Each number is 128 + 32 x the weight over its row's rms, rounded and kept within 0 to 255. Layers, rows and columns count from 0. Numbers have three digits each. The size before them is the row's rms in percent of the matrix's.

# layer 4 attention value, 288x192, rms 0.0677, rows 156-159, columns 96-191
080:175127129091200140047144176112189164128143130157128066106128142150107133139102133142088134143125170075199120102120185158126129133134126134109180138133089078100137124113145142108136095125081180134159148120041122134101122113158154139139217122140103161126136122087088160103152194150141127179
077:121059181115110130104154122111156134164108116145133157156111094105099101119166051059099122139174131111102101097116100078117157150154114102104119131152151144123114158124129127096134079079124180101161195178113121176092152078109076133100100133159174133149102154093074103166150155127156125175
086:105111148105145106066119134121097121179123148123095089145111161072125110160048158107183146104107148129079104092168136159110102133184091108139137180116053137126168141141126106159109116112074154163159103114129135052177153138144084169129131143179177171143097145079087112083133102102214145159
074:128153127173136177125107120061131122063137136151160141136152059083160047141112112137124121097069137172147058126153152125118165142136121143146123127106213164128083132126114138128114153194125121129160095099156060093143154135110079083135114144185103129140104131138163066129117161156172154151
# layer 4 attention output (transposed), 288x192, rms 0.0714, rows 156-159, columns 96-191
083:090134144148054192118137117129150135150124157124151134121134199103117181142161098162120137114161149069106087179138096162130117064121145094161113160116118166109107140076160113120125109100141166139127129154164165096158111140147132148150135166103105125144128093136182125148107111122151218160
077:137134127113142114120159153094078119126101112115109140062069112188116111116139092133169123156142116175093171106153106108144121073177145174157121113123136186105069111113135120092092152108135164109146089147141151149101140083146127214190117099102130121129140067160150135133073145124160181117
087:132129138078163174137093152133149118085112117088165133127152135060134203117151156134167096164141146000139118118123168088091109151108143109112186127111093104109078133154139143128112161126104062111125129152133117109143085112113123166095121114185151149170111117107145084085110129143112092082
080:150114064072143100111167150118139098110121140124096086095114167148148148164115083103152170153094146076121120100103152128141098148100160192087051154150082143072095158117128131142061165132041146134140099078127144143120108146137106128109157117180138127148157113120113103084125097140154115161
# layer 4 attention query, 288x192, rms 0.0724, rows 160-189, columns 96-191
083:091070124113135176133167165129163109170060068172169089100153118185179117174154132166154125162159136146164117077159111138130090147155123120107137124096113196116111141172128111166101060130178153116162134108064131096132137120090181083145073111095165148130112082098152132045141093120162124203
122:051124097157165104117145113129190077093077154107125046090148094155122082130139138114080131092114108169083157124180131098096072114106135161122152131058101132025096137147138106161149061097137141111098141092087146202121111156108166130147105068146132166181104086137109123072108141119086133136
123:085125099175147073121124105174186090089084145128124099120140096122122074126146107129133136096105115128117151118141107118082122122108092136113155081033134132099109101120103085094160069116150165074147162099125125221095166173122186158135113091145129118162166061117101155067081174088138129125
109:127190109162139116111088080151167126079133132138124045085118118117136124116137088090137157092123141146112132088167111090122128108145109129166107113038122163105154158090149162125111126163144111098148123132064138183195161149087177131113113078159145162156126058094152154070167163146109118119
111:136156163142136132118128192125149085118110071137121099157056133148153103065131127091161100162112145131150080120177109164132101111132147133174148102107106133121226112093094148159100142165156160056156099151146181183090147115146120198099192124102138147096143144151124146134157147129065109175
101:132119132142116132137110113142182102072105056125124118101202157117082103132157108071146142130081147117108177125118123072156144134109102190104138070110096175077108155099134155150130123150177153111212164104123125162103123157087151157128105101133152142151218114129073140080107145106125153138
112:094075120156141153152130122103156050092112177107143140089166142150142128161177123127131171130081128119080148100135147151076135152118077167108092081143143117140089120153134127080118130120141093150172166152159121141131174205173120102159087116149080093148154095132013137150059167141151151074
089:142140177065153136112159136122063097141122079101131097110067071192117104093107119179174142136169134056131159158129197153136085103189165113187132142185197132127074123149135136111089140134176109133162121141197143140161140133203125192121119148074164118128099153129139111148155129136122133160
078:118106091148130084068131094114201132155091079152130125096096185148077166147090112157127154127134108151107072143151103117106062096107144092137069113101120172147097135082134122166120116103093080143145186092056069108098173105109176099140129087152141149096097117084168154114079106120099115141
082:153109122158130119073139078118183134152180056138147124085165154159123127130145107087135114163143091156119125088157116133146163129161162096121143149147065155082075186118163184097118167085120125152141110174058095114174117136078125117166014119085172127134063116064101111123152075134089100143
093:137131136153163098109160116137187120150165135149139085079135159109084092103160151120115098138119127181084126114159120110170116136114168112177148189119063151028131160138145163112146072108126150102084148130082162106139118143067156141115108071127106137124072112139139110096125107154103128178
119:163116121120128192137117176117046105205181106125104157180093113134123168074096158165098096158136154136170103157129155145204131117132167099115098181197135118117160120132123135139142130151149112138116094106120160082129132063115121137104167160087134174087076203137165127182210092142120101155
108:148166142088150181133120145087094117158169121138126141179058137096128157088116141159131111187157177159178075174121125137187097143151151142109089174170164130120178094127108156113110111168123119205100120101128211113160112101136115128109160154130099176083051190169209143147203138139111083182
115:147121143134165194102143143139106117121176171078146140195049142105126135092127143119143057149158171134150084179162166126140117125116173161118131177145096173155181145108073161059073130181127126147105100101169169116120108089119122185119110111115081165116109137126211115079159123154113094131
113:185119142128165159040144158115111110145164134074117164111102147129130135131147136126160068089152088083110112138164160131161123149134103122139169119193074149163153105075075090095084162115127157108142132125136136062090110135123095158151139075099124110135138137140135109137096200108094110110
106:139140175084243025096098148118137140175114155086155126120124105123140184120101076139133173109090080132151093163175183129089152135090158102138105108087101032125171177122148180091129117075092183126128162096111122166092152145093162094097123140202098099116143082184122122138166145147091125115
103:090128164102148179103136091166111124112170107154159126112105068157123086150126134127139168168086133121132108033168060162139193126114096156079141103141101172156172105143138128150134121190137100124134124101147188121121105107169121097159128136098115151129080148130211077150093101078106153159
105:168077133093169118104162112165136131149081156131112188180072154169073166075128188115104094115057109131067140162120111165126163115109092156127145136139115089151166113115162140168148085161111155114091095109138087076111131142180113098151123142083135127103207117105123134123092092138101139109
103:160095129099111108064120152150076171184161175164153171161102156113110149124194165140187077125134131107132137104176143183169156151102144132082098105087094098141154115185097074167186123076090113178101114103102130124158119151111132119148132134073093110174114127115193122157124127150115123117
089:190138179101105083100136080150091111190085139146160117130105071127130146144108103233154110095125123094137131128115200153107128138055099177160130118096120046175143137111168118159158128139082147116062099172133127065150109163124165073084113105085124163136116102141178161134099119145086166126
106:080138126194142158120157142101151140064139127062131156124147154157112069115152152071126109129134151151133139102144125085137082086118168183134104116189135132099081136112161089159090165122148103136153113156150087069055106141111136108143081039091129127137182129161090083102117127122102125115
111:082133111128128120107157102156150129131136126169112124051092140143187127097132082083152121146192063134146153093088067143087081124168122107112124161173184164070137136180104168168123142043087085195183137138095192108141091130148090128158110118190081128146156091094121159130128108065093119104
099:157148134139134150193162098146121132074111031166136115164101097182138064143137159118128125131199130100103097111109143112113115088131125146075196127149181118066168116126122123206122156186082136121166120145159138174103114144183042121157103173128090104102055147124094134171116095043107139141
099:154141178111111167109134167096127089168111136147159148070168118136139102105103089141087098117178178107134109065114123108131120139144118112140169140174083149092160175148172178115153145103146140093150178165124118119136076102126118105120123093126153157112101069149113136112118150117001134120
095:126113146101123138064137108118151135152112139110077100163141097085112090161121135090105150135164086121117079085166107176132097105162121188156180089174156167144215087141138173147067115093132090119095116069150132170141061130137132098176107151157152162105144121138127153060140114100047136179
084:110152122121113140143134117106145048131102121170164146087146146123092059115166146099112078137229124085158085118144181121154109128129102204130116093144143153076139140145072110124110113109105091105112148113118139131088114142132084134102082129171153080065117092115168159119160130120035129110
105:168129102123185161112165084111094151122108107137119161148125062112134119139085123166104149131086117087138068052115188139126118088116127122133195138168078155127155185050123116123111143174096148106139172134176126135055135130116099133104112067117198154164132126104130102175120113078052117178
104:145120133145121154131183122194071109057125107133138144116108092087104093126126090120133111118131179137132161069088117134123144151144116147145199197108128213184157061170125157140114103126085158129104148118078111112142069106142128148129136129129080127105069099095153128159110184139120135180
112:144138087164145135115158177119067162120130143068124153171157131148124088103075108058187105068081117145120165135144153156121115123133139142167177147161098113174093094101162116096086112114177177135062122086115136095130153157150100137150083137112134127068108106047120128065142143160144140237
107:070073136101138132089151070135167128138120133138113158192123090154116113108158076147136204134111089130114120142135114118103137103124168115101143129151156180145153134110147082129082087090134106108124146054142117137116207145127166126146179148113125076121241134100124064102110118145088105143
# layer 4 attention key, 288x192, rms 0.0718, rows 160-189, columns 96-191
089:168177155180136191115106107162161094141069057054154147125107099125093154109075085147043139143094170108106113131191118149097139098198100120134092119071130119171107146110187146170090115131107109054109096087178136162177114125120132116193143143164142126162093089154120168126093112115105147125
085:172096137112143146146128161137127116105192134191178149177121114067082159124163136115186075113130127095166101114131140209190155188063121108162159120137089112139172115119108198116121160150164192126162102154095108097089150154135134178078131123089142103104067149068169110153163107130086112098
078:104166144114104190150109128125063062129076126119115154097156119136129120171145135115152171096120066103135139074113095137168146159136061154136153031103051123164143127132130112172150114072119174125097122192121096176145118175136125095081120100156107090115050078098138165116075121161137158083
089:045120106110099109172118097088152151126091133134101097085206097137197136152123114127152218160106119099115128104070086106109123130176121127124139101100148129107106176099163081126109144155105128106113149127157103131086132184116141075154127148171140101131203085123108156100129114143103169087
090:152108103138151159109127171157155099149173134088170135161118131170176155074135102089138095125072175173140135174123142157137140115134135096151158218118099113166152122078166125131120202178142116093201094121129120108102113092110111203096142111116159154128153178135096139176164116164176104161
082:098119072124160112146133126183161128166083136138136066060245179123112142128110130107108113122077119136151128117172098113089102104130076194137125013058144059107137126145147174167125091099120122141105123100140102150135099173122159137144104093131130145144136089084135169077066142137149195164
115:132149120122099077175136157105140112102112156170121104049173157156166142178164198111122101120087122124074154110153105136160134208068046120150124077155129097128128087138137130111154102122115134129132186127123194132122126180139131088166110095142161101130136100160114091114031165117101200098
096:127129108097111143144121112106148115183116141104140096074156127146077123169122111147156157127108110106041152138185161197115098129173116127172104092181145097143102113094112140198093157125095051091145139141155087149155126119149121069169136104113142082141148156091130060161138139165121167115
076:124142128145185112106081139129142161106090083048138170101095105083140106103130046132062077121119124086156126117124104108108177135153112136136136085101102121165071151117105062075093119122100075065167102160139144174194108081130104086174133120078125131109184166118129132130118182187216111130
091:113137109081139162166162119116126128100101145066087139141172143120129096167118149133138168112142067131095140133099117121182126164085152114139126076146029143107113089173076118140126061114128095163129145096128118172073102184128144107089141078143130081121103129155062140081136155116170165092
104:108125119122110086173131126124140131118077143074105127105170186162156132136103156164090161131157122128092160109154112076107087133134102140122112071098127108092102118141116075155130071082144129125132161123133130143096165199133116125158146108130171132181176100169055141068086186112181180108
106:145107148124141135133130069135163101202146097103137123162075101126067143101079114103140108141138198089086138148131178116124142117149161116123108189175169208141153171114152128101068173176137107088097077100160144120185152087160118162143136180118117165130137186148154129148214085137100078148
103:171122132131154117137127095134144100132174124100133166166068096112089092077101125166128094191141160111108143162131179127180146150160184099106077185217157172133136146141119116080061134136142087125083095096163164159174138100197105198134127156095123129095101176135167076146218126134135057141
107:180118128158147167096124089117120143161166101091132190196065147107101143079120164174145079139163159141118099156156156102143134130155189108146107198189135194153163140120096156080063152176131123127139115078136193090099090074156095191124115109085096147106111154121165076143198104151124065129
119:197086138155138139034150136130094132077148108115105188138037129109095116092151135171122059087167076163136100174146150127143151120156152128133166167098114116156174093152079124127102092156132160096151137044173147120086103082125168153147143128087094127127113118095149108146134149103088074174
109:175118183086196060119152146086105112114067105117157124100092087135142127159107142162125131171131130142162097177100197063107186131093176133114131141077128063086150119178118126108151098134158189092108122129146145153115129128130156068078189131133156103110121077162140103147176128077116154066
107:097101133125196145106136080127138110127148080113103162116147126141130108138095074071153139184167136142160123108120087180152107114149089140092151075155111119145125091120209183101118167102137074119142105134155120087118132118134115136160122157093136162176116076130201098165087128118142183175
105:155122098110184082142139148213152133114106145153088165210066140131135135022126126097079094093091103132131123170157132149110104093124104127134200082127205114154102134149186140140108100117151173128088099072165133090087160123171122083143154157118066128099155138070127143136107120146203150150
112:191116106079165180073099176176077147176153136163165130152123115102135155149133154063114108086188127142163112133173150175131118105116147171131107147155072144177161067181129134168161178079135119132148167126175131124172094107130120120121139140152044077156135099140151148208161094149142103175
106:160180136111113120124135067158085140117098133147126148158111081134186185120117097146149172118120110115148106175118173173065131100133119109137168161113116109166111123111137087142113195142157161127083096204184095097141171168097130069103113178122101089121115083101159135182091068144133159160
103:129179096110111142102183130168129123132220135088087121138179114085138131138158168099086126112138137164123176124119129119163131143102186142122100210160087117143134133109157096120148103067109135130128109102152099101121087129053101166129131091143141060100165139171119095094140177126166117104
103:162151067109067110098150158140144159124098047139115129137051118124114140152133118137148144176087079151151118121162095092146134147111195140119111151112130147124118049155128130101143095120060136149188107132197197145107100068146137107125166158135074097112174122130149176122138084078094098190
099:110120131137087058103143077189169106098165076097140087125105107155122149135115133175124109181113158162122195173061184099136187111154118140087107156093186100122093103150113187123115079137182100125159119100132147197123145164178112162110122152128168115207114097135097105169103140089151112180
105:137098118062118194125146132098079166064095112166107135098173142105104141112126114144171073141092127095104129132190101162107173137145101125138102111153136081137131160189120139147106173141145136117125094109138084092066123140110117127139142085103145087130129073092146101079106120110048148116
122:136086165111175078080117115118169155107085122159090106136173092112075056159123110088140143076148137098104094112176154146145123149148113089145122079184159095135127144120198153098086127088123105127117134119173062149124110142172143099168121212091138108096164098157143069109109099079110162113
108:132134121094140110129109089161169125097131157140128091150199109113134116157143154178118121104144116168097164173122142140141096125173096160186136157071153135184132108117096132111116073137127093145118147144116133131119105161105125148075080071154105108139146120068158097112125192101080131120
103:089139134109143101126134114099108123073096091141137171183117151091065122126102071151117060153133069089136137166125181143168069116161094111168142162111154070101148124114105129137062061099121151112094151128174114132051125094134105162106129180131150154136180146107100141154108194138139123144
112:122150108127161135150111143125126128096144161133141129056208145138110104076145052108149091121080113082116149065237123156110075162155087081193128103169132146185109153133150131132137131115109092171111144160117128103134124177181119154113077098062103128076112146145156106096110136173166157113
098:179143077190139133144120094111066132095105145151086160117172133123127079100069085142104096066135145114124169115167123173122135098194106125193121132195089188124131146144164156132137117138176155122144128098130112121123172152136110134118082136111160152060099114148091169079101139132200189129
100:111088112111137064116121173131169127120113130105109083149137121104058098127176071148085142227075117107096138145144134134159078143127131103202139096152114104152140115133166135135106062070110139119096128042153153107117163154124141125107127093128117116094152186109135100127122169136124140107